config = dict(
    n_layer=14,
    d_model=256,
    n_head=4,
    n_kv_head=4,
    head_dim=64,
    d_mlp=512,
    vocab_size=1953,
    activation='swiglu',
    norm='rmsnorm',
    norm_place='pre',
    norm_eps=1e-05,
    positions='rope',
    rope_base=10000.0,
    rope_fraction=1.0,
    qk_norm=False,
    attn_scale=0.125,
    bias='none',
    tie_embeddings=False,
    parallel_block=False,
    init='uniform',
    init_std_qkv=0.0337,
    init_std_o=0.0,
    init_std_up=0.0337,
    init_std_down=0.0,
    optimizer='muon_variant',
    lr=0.00653,
    beta1=0.93,
    weight_decay=0.0,
    lr_head=0.00601,
    grad_clip=0.5,
    warmup_steps=200,
    schedule='wsd',
    decay_fraction=0.92,
    decay_shape='linear',
    final_lr_fraction=0.1,
    batch_tokens=32768,
    seq_len=512,
    doc_mask=True,
    train_tokens=355600000,
    steps=10853,
    dataset='wikipedia_en',
)
Each number is 200 + 30 x the weight over its row's rms, rounded and kept within 0 to 999. Layers, rows and columns count from 0. The size before them is the row's rms in percent of the matrix's.

# k: layer 8 attention key, 256x256, rms 0.0834, rows 95-127, columns 192-255
# q: layer 8 attention query, 256x256, rms 0.0809, rows 96-127, columns 192-255
# v: layer 8 attention value, 256x256, rms 0.117, rows 64-83, columns 192-255
# o: layer 8 attention output (transposed), 256x256, rms 0.105, rows 64-83, columns 192-255
k95,157,179,245,221,155,210,248,142,227,199,234,171,181,215,194,182,251,190,225,183,220,250,169,196,197,161,145,209,220,179,227,227,189,268,133,183,207,168,234,221,192,126,204,218,187,191,201,226,200,223,196,219,245,219,168,139,167,176,174,160,206,198,185,190,227
q96,038,137,249,243,193,195,222,239,187,213,252,219,201,156,182,201,159,191,175,222,225,237,213,209,198,258,180,195,199,243,200,255,142,168,248,194,189,179,240,196,139,267,217,180,219,201,193,173,184,203,221,199,155,241,224,214,206,221,188,244,294,186,169,191,212
k96,038,171,197,234,241,214,200,192,202,223,225,195,273,192,246,223,192,178,235,220,211,235,157,214,205,199,184,152,223,188,213,141,211,235,215,188,227,219,181,204,179,163,188,237,207,179,218,188,207,169,179,250,193,154,191,187,197,186,222,199,156,226,198,170,199
q97,038,191,249,235,214,204,183,101,188,172,161,254,196,195,145,161,194,230,217,192,185,153,198,158,259,231,231,139,196,152,166,156,187,193,133,178,230,258,185,230,196,166,174,149,158,164,148,204,168,162,262,224,152,219,179,218,243,170,189,230,166,195,237,198,205
k97,039,192,230,175,216,189,223,242,177,255,226,204,217,265,243,245,188,207,165,223,278,213,243,173,176,205,184,192,188,207,276,171,214,221,198,193,164,225,174,179,179,242,224,161,226,250,192,209,222,248,199,192,234,153,209,215,187,213,187,182,207,220,213,225,212
q98,040,204,216,219,164,205,176,151,206,193,145,237,221,125,184,236,225,258,188,185,168,183,180,226,200,244,176,162,210,225,156,216,155,180,175,234,132,183,215,189,195,168,224,189,178,168,200,168,176,196,146,155,172,179,229,271,203,229,245,208,215,183,191,191,236
k98,042,167,192,229,165,183,230,202,194,193,202,179,227,241,163,220,211,186,271,194,162,173,231,207,199,173,207,217,178,205,254,136,217,249,234,203,236,181,195,183,192,268,259,249,204,242,220,195,213,182,193,191,224,195,223,167,236,210,169,211,174,174,232,206,182
q99,042,182,119,194,185,208,208,175,142,171,227,251,134,221,192,171,233,236,164,243,198,233,210,207,216,175,198,179,210,207,202,222,156,229,209,233,114,179,232,173,202,150,175,239,190,192,229,155,152,225,173,182,178,210,162,213,213,216,198,138,238,183,218,196,202
k99,043,166,278,205,161,200,198,238,264,180,168,155,202,136,229,219,166,215,229,197,209,199,209,185,198,233,186,176,230,200,228,199,192,136,241,150,219,237,194,137,215,178,227,229,194,277,230,227,222,187,218,203,244,158,243,199,219,175,203,184,203,213,197,220,203
q100,047,173,239,221,222,156,215,192,195,219,132,224,202,197,164,222,181,222,208,151,203,192,242,159,188,202,161,226,155,187,192,169,201,210,241,178,274,220,173,217,205,225,207,235,221,204,222,248,253,204,185,202,222,209,165,161,199,194,178,205,200,263,178,268,228
k100,044,203,141,216,194,251,190,201,209,197,203,241,173,215,194,248,242,183,213,213,191,205,139,232,180,161,253,207,238,186,152,225,149,176,207,223,172,186,216,236,171,219,203,185,204,134,174,205,209,184,169,157,213,231,183,165,211,232,216,177,210,186,239,230,190
q101,043,233,198,214,184,182,166,167,173,236,237,233,193,164,234,268,189,200,231,211,204,282,237,190,142,219,249,146,230,177,201,219,270,200,209,241,213,185,202,217,179,221,181,217,199,193,166,194,241,131,241,210,258,227,172,212,161,260,224,206,214,168,159,182,227
k101,048,178,223,154,183,211,208,220,206,171,160,136,241,210,160,202,181,164,216,208,264,149,203,193,203,182,147,221,174,180,226,223,180,202,222,245,169,214,225,156,241,150,240,216,162,228,247,202,199,166,191,217,217,161,238,189,189,146,178,192,241,220,199,173,212
q102,050,190,259,177,220,171,202,200,216,250,200,180,212,148,185,165,210,241,199,173,172,203,222,184,139,221,209,217,236,175,164,176,227,174,220,230,275,245,222,234,188,269,248,163,183,177,156,281,209,174,208,184,225,210,202,155,169,174,180,230,207,159,162,189,218
k102,042,216,182,162,201,186,193,195,152,175,171,226,190,218,296,222,179,165,129,184,214,189,255,183,212,191,189,201,174,181,220,232,233,215,181,187,219,217,237,233,162,165,199,238,252,233,192,158,199,174,212,221,246,235,188,198,211,189,212,195,185,195,185,202,147
q103,050,181,257,182,213,206,178,164,220,258,193,192,229,236,168,241,195,224,190,185,177,184,192,206,178,215,208,247,184,213,199,190,244,227,223,175,248,160,231,210,178,244,223,180,160,244,211,289,238,175,202,204,206,230,208,207,166,175,194,210,182,224,203,173,190
k103,041,248,159,141,227,201,197,198,186,177,236,227,211,192,208,199,139,174,214,195,223,200,248,168,150,200,176,217,188,180,188,137,189,152,170,231,171,245,205,201,157,198,197,205,178,177,191,135,251,168,183,168,206,196,214,202,219,257,169,215,244,174,177,211,174
q104,052,195,186,197,178,192,260,231,214,220,186,220,186,181,245,168,144,220,152,145,217,206,213,172,139,219,204,178,161,231,224,211,162,147,201,220,212,238,204,223,215,183,176,227,195,206,189,127,191,286,172,173,137,154,159,212,223,175,187,212,164,222,214,266,193
k104,051,198,175,184,228,204,186,194,205,200,187,178,161,206,219,191,186,222,203,177,213,211,157,231,215,231,223,199,189,199,133,246,198,239,163,205,192,153,170,222,94,272,247,187,243,155,143,178,190,199,243,204,233,224,179,215,178,157,213,186,216,191,212,175,217
q105,052,174,207,239,242,182,205,145,204,232,176,212,246,227,186,239,214,188,182,112,174,181,229,215,152,196,224,238,223,200,191,140,160,188,248,224,183,185,193,212,182,231,243,190,215,184,182,201,193,222,183,192,191,222,188,225,177,211,191,196,203,215,232,184,204
k105,055,153,226,161,241,222,216,212,171,192,213,154,207,183,226,230,152,222,194,217,192,243,207,170,171,194,170,191,178,228,248,243,234,239,171,190,261,232,216,193,227,190,187,221,178,151,196,268,229,170,223,228,199,162,201,164,231,158,176,240,217,158,213,247,160
q106,052,216,217,267,185,153,211,183,182,232,195,211,197,238,238,230,195,216,201,242,213,194,188,206,197,214,258,182,160,215,158,197,235,195,176,204,221,198,188,204,176,206,165,195,155,254,229,175,217,277,195,180,172,215,205,138,195,206,241,192,221,203,228,241,200
k106,058,178,145,186,205,190,213,169,205,182,185,213,210,172,178,202,229,212,213,150,236,208,207,231,226,165,178,229,180,188,222,232,147,206,188,181,203,237,214,186,174,237,208,242,219,141,141,183,175,191,224,230,230,227,222,262,244,208,186,227,205,167,240,166,182
q107,061,171,199,202,169,242,178,194,174,182,244,202,168,235,159,238,258,170,243,255,199,201,161,224,239,199,216,216,251,175,182,159,231,234,169,193,195,140,173,199,206,218,185,154,205,216,165,212,200,166,204,211,192,190,236,211,115,249,201,198,210,177,126,179,219
k107,050,245,200,225,136,143,207,234,227,220,199,177,135,213,173,204,230,212,218,211,129,200,167,193,229,165,241,216,179,181,186,218,204,144,224,148,204,215,183,213,218,211,165,211,225,209,210,211,187,250,234,216,211,232,226,197,191,194,235,161,158,212,216,153,178
q108,069,200,203,182,217,191,266,201,194,196,160,181,158,166,204,174,177,195,170,126,188,190,219,176,192,200,233,213,204,243,207,189,145,183,264,190,138,229,218,193,235,192,249,244,227,203,206,182,189,243,175,190,239,179,163,198,239,162,204,241,213,233,292,204,193
k108,059,153,246,199,256,245,251,227,154,203,272,196,240,183,214,212,184,199,176,162,236,216,242,211,178,222,125,234,233,197,194,269,216,228,210,210,200,185,179,198,209,231,216,205,158,192,230,221,201,169,202,186,188,156,222,199,154,216,181,253,210,136,260,194,185
q109,087,211,170,199,207,213,269,189,167,202,169,202,182,146,219,173,163,225,176,100,158,180,193,208,167,214,242,217,205,219,234,203,136,208,238,193,139,204,221,202,231,198,233,238,249,184,173,187,192,262,183,197,190,167,190,221,242,158,213,216,225,227,241,212,158
k109,067,246,191,174,236,226,227,215,201,251,204,220,184,184,182,241,203,210,185,206,223,192,169,208,197,192,198,224,186,150,153,228,199,206,210,176,257,183,173,251,194,243,186,239,190,184,194,194,193,212,240,191,239,192,227,223,174,225,209,232,201,128,228,187,231
q110,081,271,222,172,221,222,175,191,223,179,238,218,195,146,231,240,165,209,232,173,223,197,254,176,216,162,194,175,144,219,198,173,242,200,208,162,187,157,217,188,265,189,169,199,217,179,174,155,173,207,167,217,190,231,200,252,213,215,193,206,152,204,224,254,211
k110,076,201,218,210,221,205,218,195,210,220,206,200,231,176,203,192,216,174,174,185,271,176,224,251,162,218,147,189,188,161,218,185,242,194,190,185,146,170,205,181,229,202,212,186,161,213,247,139,218,190,235,142,145,173,214,184,153,195,185,207,208,197,181,208,263
q111,076,261,256,201,212,228,176,171,236,187,254,187,182,202,166,224,220,225,243,264,239,212,218,175,192,173,146,222,220,211,173,172,266,179,195,171,228,173,195,163,203,203,217,191,204,261,208,184,232,110,187,229,220,209,204,219,172,229,217,176,171,183,165,212,194
k111,074,162,231,180,203,158,186,190,246,195,233,177,204,204,242,181,215,213,185,239,226,144,179,207,185,185,192,200,141,213,222,192,188,201,182,221,175,216,179,172,205,188,215,192,213,227,214,176,173,196,199,167,117,206,193,204,176,155,166,178,224,206,184,212,189
q112,078,210,227,217,128,191,218,238,216,178,213,150,199,274,187,222,187,216,225,178,188,222,219,178,231,209,184,167,255,202,156,202,188,165,177,177,229,171,147,214,158,200,219,210,199,263,208,216,251,185,227,158,215,198,182,129,151,182,186,240,198,200,151,169,215
k112,104,196,195,210,176,163,180,203,212,191,171,241,204,217,206,186,243,239,238,185,106,187,164,156,232,209,222,191,215,221,220,207,193,201,212,245,203,203,184,214,166,205,200,183,259,197,127,249,172,244,167,261,221,201,184,184,243,226,202,178,214,181,183,181,139
q113,089,219,208,221,261,221,187,215,157,214,178,186,168,187,170,151,185,167,198,190,208,159,264,261,253,229,222,234,141,190,209,241,201,169,205,168,218,217,195,159,195,229,247,222,148,242,225,216,217,160,215,177,208,187,159,139,254,164,177,195,205,177,189,167,238
k113,133,227,220,106,183,211,147,168,213,200,192,196,190,178,243,202,221,195,171,223,185,162,203,164,221,185,206,186,137,239,210,224,204,221,187,234,207,216,187,183,189,192,245,203,263,179,182,204,178,265,188,161,179,190,188,171,115,155,179,200,218,179,189,220,230
q114,142,185,255,203,241,211,293,187,235,190,222,189,166,213,218,205,237,179,187,239,214,206,226,215,160,192,185,229,228,251,172,173,186,158,204,252,199,207,209,158,192,208,226,211,177,221,248,202,193,202,160,193,234,206,226,204,190,192,219,135,235,175,233,183,206
k114,133,211,222,154,194,265,245,234,150,177,171,212,267,223,181,207,227,204,166,193,237,142,201,207,192,216,207,213,242,204,132,192,179,232,244,171,252,271,216,204,203,160,211,209,195,212,202,174,180,204,188,258,210,168,259,222,211,226,220,202,188,197,211,177,190
q115,129,177,160,177,228,207,217,134,165,238,184,185,280,218,218,138,172,154,199,187,192,198,173,175,190,203,223,236,220,212,211,185,189,222,280,231,192,233,237,209,215,247,176,213,182,180,201,198,168,215,172,228,166,182,213,183,211,202,185,209,215,194,236,167,221
k115,137,162,163,216,210,158,220,221,240,200,173,198,281,193,210,180,238,260,181,213,190,174,180,197,172,214,189,202,228,175,211,175,212,183,210,229,182,185,206,198,166,231,174,221,171,249,147,183,229,179,235,200,143,222,180,200,234,218,205,135,184,258,186,209,168
q116,148,223,157,199,277,221,181,173,208,214,205,168,209,187,193,225,222,226,184,247,180,157,261,219,231,220,167,202,217,188,220,187,241,163,199,266,183,193,197,203,201,175,244,161,166,218,223,215,251,205,218,205,198,262,173,186,249,209,217,162,193,228,173,204,254
k116,146,132,177,165,212,211,180,143,220,201,226,212,230,217,188,212,174,200,149,250,239,158,245,222,212,226,194,143,174,193,195,180,220,228,186,213,206,220,197,231,222,169,218,264,194,192,180,180,227,217,238,233,196,247,208,151,199,224,189,192,218,186,158,176,167
q117,152,177,248,162,152,193,183,193,136,199,227,223,170,178,246,169,204,215,180,251,183,218,204,187,187,219,176,175,221,238,237,184,240,194,162,235,222,212,194,181,213,220,233,167,226,211,149,200,180,179,180,195,231,231,217,181,214,197,204,143,221,253,179,196,202
k117,164,179,197,161,200,156,243,183,238,208,278,173,262,205,185,208,183,257,242,210,211,228,217,223,253,223,187,223,194,148,204,216,176,185,160,178,160,244,145,254,166,247,164,174,248,249,223,212,186,230,186,196,256,182,190,169,230,169,176,169,174,194,212,200,221
q118,150,173,212,184,188,194,192,225,196,239,153,198,157,227,151,241,188,206,173,153,239,185,227,212,158,183,148,246,214,196,233,153,231,197,165,143,198,258,165,209,211,178,188,191,191,170,193,172,221,192,221,273,175,228,201,220,247,217,227,201,153,194,172,203,185
k118,152,214,225,226,154,212,222,205,151,186,214,221,183,248,212,199,251,219,216,203,176,172,218,256,191,166,196,179,193,164,219,269,224,216,213,168,187,218,179,217,183,149,178,175,155,218,198,171,216,206,236,245,212,188,251,158,258,221,170,249,181,210,222,185,225
q119,134,175,206,205,206,145,209,169,243,155,195,241,217,265,182,229,229,182,243,177,145,160,254,198,204,234,181,290,238,178,197,207,122,198,213,213,196,126,244,146,213,185,202,167,183,193,245,193,224,255,221,231,202,197,210,130,182,130,204,154,159,186,239,209,231
k119,145,188,202,184,178,201,159,230,249,177,177,187,210,213,228,185,177,190,206,215,224,243,168,229,155,224,219,228,270,133,197,184,223,224,225,156,169,163,236,198,173,243,212,170,195,208,247,222,174,220,226,189,221,217,192,215,169,221,147,228,220,278,176,244,187
q120,149,236,197,191,163,194,250,164,215,175,164,183,199,204,239,163,209,233,125,202,203,212,145,231,163,145,248,286,165,225,161,242,163,157,166,199,219,213,225,187,224,235,207,218,157,182,184,149,215,226,238,191,221,134,207,172,144,204,186,146,204,228,238,157,216
k120,158,198,166,173,153,197,198,153,167,170,195,237,195,154,233,197,204,207,200,235,179,252,167,193,176,153,192,219,205,188,180,203,183,196,255,197,244,190,253,215,208,225,228,188,165,188,151,189,190,175,281,117,255,123,228,133,215,195,165,171,241,204,227,185,186
q121,155,180,223,228,208,217,195,224,214,171,230,245,228,193,202,171,235,228,188,206,189,246,228,251,170,179,227,169,204,151,230,217,225,186,160,170,251,201,162,164,209,219,184,142,234,243,216,172,185,188,235,259,246,142,206,198,199,183,211,183,194,221,210,167,181
k121,161,225,192,203,206,270,216,260,204,243,201,194,150,220,181,217,259,162,270,205,223,199,213,254,180,180,165,176,202,201,181,155,159,238,176,220,228,199,222,146,203,195,225,213,180,198,201,209,156,198,172,232,235,180,197,217,234,164,245,217,169,259,224,187,209
q122,150,182,228,211,212,154,227,251,188,235,169,157,211,204,213,214,199,234,179,204,177,166,205,168,269,179,192,230,209,238,207,214,227,196,178,199,178,204,199,135,202,223,229,234,198,201,244,231,186,185,244,238,240,234,221,179,205,168,185,198,176,207,194,221,158
k122,154,220,228,184,223,114,231,205,262,236,173,176,189,200,218,217,211,158,225,146,154,158,217,232,189,197,182,197,227,243,190,207,249,208,198,141,212,177,183,171,181,231,207,244,213,175,169,228,176,241,186,207,270,166,164,162,193,201,220,176,204,216,163,203,170
q123,161,205,215,220,140,177,213,217,180,206,179,226,218,205,222,194,210,214,191,174,273,209,187,198,206,185,226,263,184,204,201,248,189,193,208,228,198,191,225,180,182,178,284,227,219,215,214,193,163,170,225,158,220,252,241,219,230,241,210,184,242,173,172,191,193
k123,160,212,208,216,159,188,238,241,212,191,242,201,194,195,229,186,180,199,152,188,181,199,209,192,154,215,190,198,178,130,175,263,169,202,202,172,213,164,215,176,155,204,234,190,189,234,175,202,181,190,211,228,247,216,251,203,171,211,206,241,192,205,226,240,175
q124,158,209,180,193,202,244,172,192,258,248,180,219,193,219,171,177,217,227,192,221,223,172,147,187,180,252,212,212,192,196,212,182,215,153,186,176,193,203,191,169,179,255,168,141,238,206,182,230,187,207,191,172,205,231,207,186,194,215,217,158,224,194,198,181,273
k124,168,208,210,202,215,216,176,168,230,231,225,207,154,197,194,189,168,195,197,205,228,176,211,182,181,141,229,214,217,176,178,218,189,222,200,152,195,182,208,189,209,188,206,195,215,252,245,193,182,213,186,220,230,226,186,269,168,244,185,230,186,186,191,163,203
q125,152,189,194,190,175,209,267,116,210,185,187,210,244,207,177,193,221,171,157,228,215,240,197,221,160,221,174,222,150,154,176,175,214,167,152,214,234,235,248,158,190,203,214,186,218,224,217,180,178,165,178,173,148,222,183,229,146,159,226,151,178,205,155,244,227
k125,157,240,179,190,169,196,165,188,182,202,235,181,238,180,201,185,220,228,200,210,131,209,171,183,166,179,227,227,143,160,194,182,181,182,164,203,210,193,222,161,179,218,196,150,192,222,199,234,136,240,209,210,218,237,187,216,219,181,242,214,213,201,111,193,229
q126,150,228,179,190,151,211,211,200,183,194,219,213,155,189,251,157,191,180,220,167,206,196,191,212,149,198,216,184,237,184,215,227,208,155,221,218,200,221,135,180,132,179,161,180,239,189,153,222,234,167,184,253,168,172,189,189,159,219,231,185,269,233,200,246,160
k126,162,171,216,187,168,168,259,233,232,174,198,223,229,255,212,159,172,179,211,212,225,239,205,178,215,246,209,187,194,210,215,235,199,200,194,198,229,170,199,200,213,199,253,184,245,221,187,256,247,196,207,232,206,173,195,237,221,273,197,172,219,192,210,200,302
q127,160,219,255,212,164,169,196,158,181,214,211,172,196,177,209,189,216,228,193,188,243,240,228,238,194,226,266,221,158,239,154,181,181,172,186,256,233,173,257,229,178,180,167,248,209,220,163,199,201,229,208,225,162,225,206,253,241,183,199,208,212,156,194,194,166
k127,165,191,231,211,178,242,230,239,244,176,259,140,218,222,179,217,226,197,254,212,204,170,232,161,222,207,241,210,172,195,208,229,223,219,189,212,189,181,190,214,223,176,157,233,137,233,190,207,172,265,243,250,168,216,243,136,179,243,242,221,198,229,151,193,149
v64,132,141,171,215,190,205,184,261,203,188,182,191,164,210,233,221,217,179,216,219,166,161,216,170,198,226,149,197,163,246,211,170,210,223,204,161,139,273,161,203,170,241,226,165,228,238,204,247,197,152,183,180,193,240,207,168,193,188,206,170,205,206,162,164,159
o64,137,200,214,175,223,238,232,183,216,194,279,214,194,172,196,210,188,261,204,172,174,236,212,203,223,179,199,204,199,184,192,221,207,209,187,191,265,191,218,221,239,207,160,207,227,188,218,217,176,252,213,193,211,182,199,220,188,177,220,175,232,196,179,230,176
v65,129,153,187,261,168,196,136,224,219,131,170,222,222,229,166,248,220,182,190,200,201,207,226,201,203,178,155,229,212,192,221,230,174,152,227,219,204,207,229,183,191,197,145,165,242,176,162,157,173,250,206,208,195,232,225,170,158,192,206,172,221,203,206,179,206
o65,126,248,204,163,269,136,260,201,204,246,160,164,212,202,217,185,161,200,149,198,203,200,165,293,197,202,230,185,146,187,181,227,224,226,220,198,178,217,204,164,196,174,211,224,203,259,202,208,217,182,185,241,211,253,184,218,211,250,207,214,232,173,200,225,169
v66,129,176,149,260,132,217,191,222,195,203,245,228,235,254,200,200,168,247,201,210,228,222,159,234,190,231,264,222,168,216,178,209,198,208,157,220,221,201,213,170,227,211,236,197,236,226,201,171,208,227,216,195,196,208,201,220,213,201,228,161,251,226,188,154,161
o66,130,200,249,195,148,196,175,162,186,206,150,164,187,155,209,182,188,212,207,224,199,173,213,163,218,175,187,225,240,235,239,223,203,168,252,220,210,188,184,209,190,226,158,175,190,206,199,216,183,148,174,246,174,153,206,167,196,164,191,209,180,211,222,234,223
v67,136,219,194,237,265,191,223,166,204,169,238,179,226,146,205,198,265,197,174,209,206,269,172,241,137,182,211,158,199,212,210,237,244,226,189,193,191,227,149,145,231,150,228,162,197,244,213,203,209,192,195,148,212,195,226,182,237,200,226,241,215,214,196,137,237
o67,135,223,201,155,127,225,192,191,223,237,208,161,168,223,202,226,228,218,216,175,173,134,204,173,101,188,201,183,182,148,232,218,242,185,180,238,227,198,226,217,236,227,146,183,141,172,197,187,220,149,188,170,211,188,179,185,169,199,165,187,193,144,217,255,183
v68,128,205,221,202,218,185,182,231,152,227,160,179,200,274,194,146,178,249,199,185,269,221,180,156,181,179,202,259,148,198,183,251,209,161,195,221,154,188,170,197,198,206,228,211,271,220,221,219,178,190,257,202,190,183,192,157,183,218,193,192,224,127,187,239,180
o68,131,185,217,163,161,200,165,154,234,183,217,209,194,158,194,212,221,175,250,176,181,186,210,274,228,174,230,204,224,191,183,205,216,222,163,209,232,188,262,197,142,247,180,238,217,203,219,184,155,220,165,242,232,223,214,235,185,249,238,232,218,195,151,166,249
v69,138,236,195,159,207,199,191,168,189,194,196,225,153,230,135,191,259,220,218,217,227,159,183,145,163,209,208,212,185,232,209,183,242,207,217,233,222,241,185,267,253,160,274,190,227,234,182,181,227,254,197,209,131,165,183,200,220,188,153,189,225,234,219,179,205
o69,138,220,180,240,207,170,191,197,182,183,220,173,229,181,190,189,167,170,230,183,238,180,224,212,191,159,205,212,166,153,219,232,179,240,168,255,144,196,201,128,207,183,206,191,165,192,171,161,240,220,148,180,276,204,217,218,167,223,166,203,226,188,183,210,138
v70,124,182,179,201,215,219,200,248,217,209,198,207,224,191,177,181,136,216,207,149,164,139,186,173,139,221,210,266,180,221,175,215,145,186,176,184,166,141,247,160,202,231,140,215,194,263,198,146,224,217,226,190,165,155,177,208,203,226,158,175,202,180,185,206,225
o70,127,193,226,218,248,185,210,182,184,236,207,200,226,186,249,173,224,186,198,219,187,220,192,146,198,169,185,182,215,196,219,241,212,239,219,166,196,205,196,190,177,134,178,159,213,170,190,196,241,204,185,232,225,223,211,177,216,227,239,211,200,210,212,199,205
v71,131,192,208,201,194,217,210,176,207,257,166,184,198,179,166,180,162,220,172,213,125,206,145,258,160,184,225,225,223,139,152,199,244,209,152,215,200,247,174,171,184,243,185,173,195,164,201,178,194,209,165,229,176,216,188,136,171,212,158,201,217,200,222,181,261
o71,132,233,161,186,185,213,148,223,176,194,204,161,217,257,249,228,236,186,179,209,202,207,198,189,216,228,164,205,223,246,246,194,216,247,156,196,183,199,218,209,229,117,233,211,188,229,166,226,178,202,254,188,193,170,224,222,254,218,207,193,173,188,184,212,181
v72,132,202,222,165,257,213,210,155,192,224,150,244,179,212,211,285,162,241,211,199,188,232,241,215,194,166,181,204,119,174,161,159,195,171,175,195,246,217,177,154,212,165,186,200,196,128,224,121,190,212,217,225,210,171,230,150,202,158,221,225,152,200,154,224,210
o72,129,185,162,237,206,194,213,273,220,209,248,156,203,177,225,174,184,145,168,154,249,131,179,159,188,179,248,176,253,191,169,198,174,173,203,151,245,196,182,220,196,218,207,159,164,198,192,196,183,177,198,208,230,214,187,206,227,225,243,214,234,198,185,219,190
v73,128,215,186,236,210,199,235,190,206,214,168,143,206,175,268,219,198,163,184,144,201,199,236,176,199,221,159,206,220,236,206,258,193,175,189,241,222,227,191,258,190,223,257,239,197,228,165,232,171,225,217,195,186,199,186,212,209,190,223,205,198,218,218,199,207
o73,125,206,185,221,173,180,182,264,156,176,209,280,219,207,196,208,202,231,233,238,151,196,170,199,170,166,205,179,192,211,208,131,222,193,222,196,195,181,199,210,214,131,119,177,246,189,189,166,214,159,201,222,224,216,185,211,183,202,225,216,167,145,207,202,204
v74,134,195,165,225,193,194,149,234,170,210,249,215,230,188,179,182,217,230,143,138,214,226,143,177,214,203,189,219,217,237,209,155,136,192,125,107,178,206,191,213,176,214,198,244,201,196,190,218,221,160,220,241,220,251,251,178,196,144,240,238,234,131,193,180,204
o74,138,221,252,191,195,219,229,191,217,259,212,191,250,218,218,178,215,163,190,208,221,210,262,158,248,240,205,162,173,203,182,224,246,204,260,266,179,176,230,197,227,170,185,164,170,206,209,194,192,197,173,225,233,179,122,215,172,187,173,244,173,268,219,181,243
v75,132,160,185,191,194,201,203,214,204,208,191,244,148,192,231,178,211,165,225,210,200,184,208,214,193,182,216,208,166,268,244,199,201,202,250,218,238,211,224,217,135,229,275,210,210,195,216,199,168,192,212,217,152,211,244,181,220,203,272,157,219,196,172,188,207
o75,133,222,190,238,221,213,218,189,162,277,223,160,248,167,176,221,245,192,212,265,151,147,200,205,209,231,174,271,242,200,210,234,188,228,247,194,205,172,199,250,226,230,206,234,220,209,208,214,228,181,185,207,209,200,207,189,206,184,177,227,217,173,193,217,226
v76,139,221,207,233,233,197,204,230,197,208,252,171,222,219,166,164,199,249,204,191,194,187,212,163,165,191,190,202,238,233,208,186,172,214,242,187,174,219,253,171,244,209,221,135,202,196,164,176,180,181,225,212,205,163,209,163,183,201,211,195,214,229,187,208,215
o76,140,201,215,209,187,192,212,203,237,211,195,212,131,182,252,253,201,191,201,233,222,185,183,220,233,229,179,200,174,155,145,175,208,189,188,162,204,211,199,205,195,204,139,276,229,212,180,251,225,205,180,208,207,186,197,214,241,199,204,168,229,163,200,151,219
v77,127,242,185,170,205,160,150,210,208,207,177,248,200,187,238,200,93,171,215,239,168,156,193,207,232,177,214,228,228,219,216,205,221,177,186,239,192,198,152,214,199,208,201,224,221,266,222,272,183,216,250,183,188,166,199,166,173,244,194,223,221,199,196,167,230
o77,133,190,154,177,194,268,213,209,188,184,252,208,212,214,220,241,236,223,212,245,196,235,170,221,176,264,224,175,131,228,264,243,196,224,192,154,229,165,271,214,182,224,201,208,163,153,169,193,220,214,213,201,168,261,188,209,194,186,195,202,164,226,234,264,214
v78,133,148,168,206,173,188,242,174,177,214,188,170,197,158,166,200,200,166,181,222,228,218,237,205,149,187,231,180,221,211,216,194,260,194,199,169,163,195,208,216,211,210,101,207,208,197,214,262,205,264,217,217,171,184,227,184,192,174,179,206,232,175,203,169,223
o78,138,221,177,201,197,169,214,260,264,188,195,227,286,233,229,273,192,242,180,213,167,235,172,210,202,173,192,205,197,185,192,223,144,177,257,182,192,213,238,237,168,202,192,197,164,208,204,173,173,159,148,165,184,168,239,237,210,194,234,169,213,216,237,230,203
v79,134,192,209,256,232,204,195,181,229,173,174,204,195,193,277,194,206,276,163,222,222,101,156,235,266,191,205,200,204,154,201,259,187,182,190,239,141,221,254,222,155,213,202,243,175,210,216,197,219,208,167,137,224,210,240,213,173,240,225,214,246,214,163,209,220
o79,139,262,151,136,195,222,220,222,199,176,238,152,238,184,169,200,209,204,189,218,268,235,204,192,201,264,192,267,200,211,185,194,183,208,228,158,226,193,189,191,194,189,172,182,216,239,247,200,169,186,196,245,134,187,164,210,210,217,148,192,150,194,281,191,180
v80,133,202,190,187,183,175,185,139,160,223,225,169,261,227,226,154,239,180,192,220,208,172,239,165,205,209,154,163,155,185,171,187,208,191,218,178,162,201,225,228,233,249,192,172,225,173,222,183,220,159,200,235,170,190,206,174,232,199,226,218,185,237,145,160,182
o80,132,171,161,216,240,174,166,207,156,213,224,271,174,192,214,224,153,216,236,196,240,188,195,155,195,205,180,175,214,176,244,203,221,200,195,192,213,204,213,202,178,181,253,169,202,251,175,210,207,248,170,213,181,170,202,226,179,200,208,217,223,198,231,217,221
v81,134,159,176,206,176,221,191,251,261,212,144,204,188,195,244,219,256,234,232,274,251,222,183,136,182,150,224,176,183,209,196,206,172,196,243,170,157,211,211,164,242,200,189,212,247,218,196,216,200,224,180,240,158,244,229,195,126,230,213,185,209,189,167,139,207
o81,134,277,161,185,196,197,189,151,173,215,173,226,230,184,182,143,128,208,171,174,146,183,186,233,190,224,167,168,221,171,162,166,221,145,163,190,163,203,201,187,197,233,176,187,175,215,221,180,215,190,210,149,219,197,194,202,187,235,197,216,181,127,223,195,193
v82,136,196,196,117,201,221,178,226,213,281,194,246,215,202,234,195,242,168,175,211,199,168,178,221,192,224,208,229,251,178,165,167,179,219,171,189,181,195,180,277,214,212,184,183,169,183,187,186,179,234,168,192,141,201,174,195,253,161,232,234,166,238,204,223,199
o82,136,212,213,198,192,181,176,208,225,111,182,151,162,156,134,185,176,195,144,197,179,180,180,184,190,184,206,221,200,230,165,180,222,151,208,189,194,224,268,219,198,224,221,185,282,180,226,215,221,189,168,208,204,186,219,207,220,217,186,199,185,171,231,270,207
v83,128,240,191,130,213,229,179,134,220,190,226,187,113,193,247,247,192,204,174,287,204,161,246,178,171,198,201,237,228,176,160,187,202,227,205,236,221,232,180,153,210,199,170,172,170,195,125,236,181,180,211,232,227,217,166,173,168,168,217,165,191,158,270,207,207
o83,130,153,236,277,242,164,206,209,151,217,142,199,216,218,223,151,188,227,218,128,211,176,135,223,149,229,129,180,189,191,191,224,223,157,173,185,196,131,224,193,219,274,184,256,207,247,194,213,244,181,201,192,210,123,183,212,204,197,214,212,208,196,152,230,213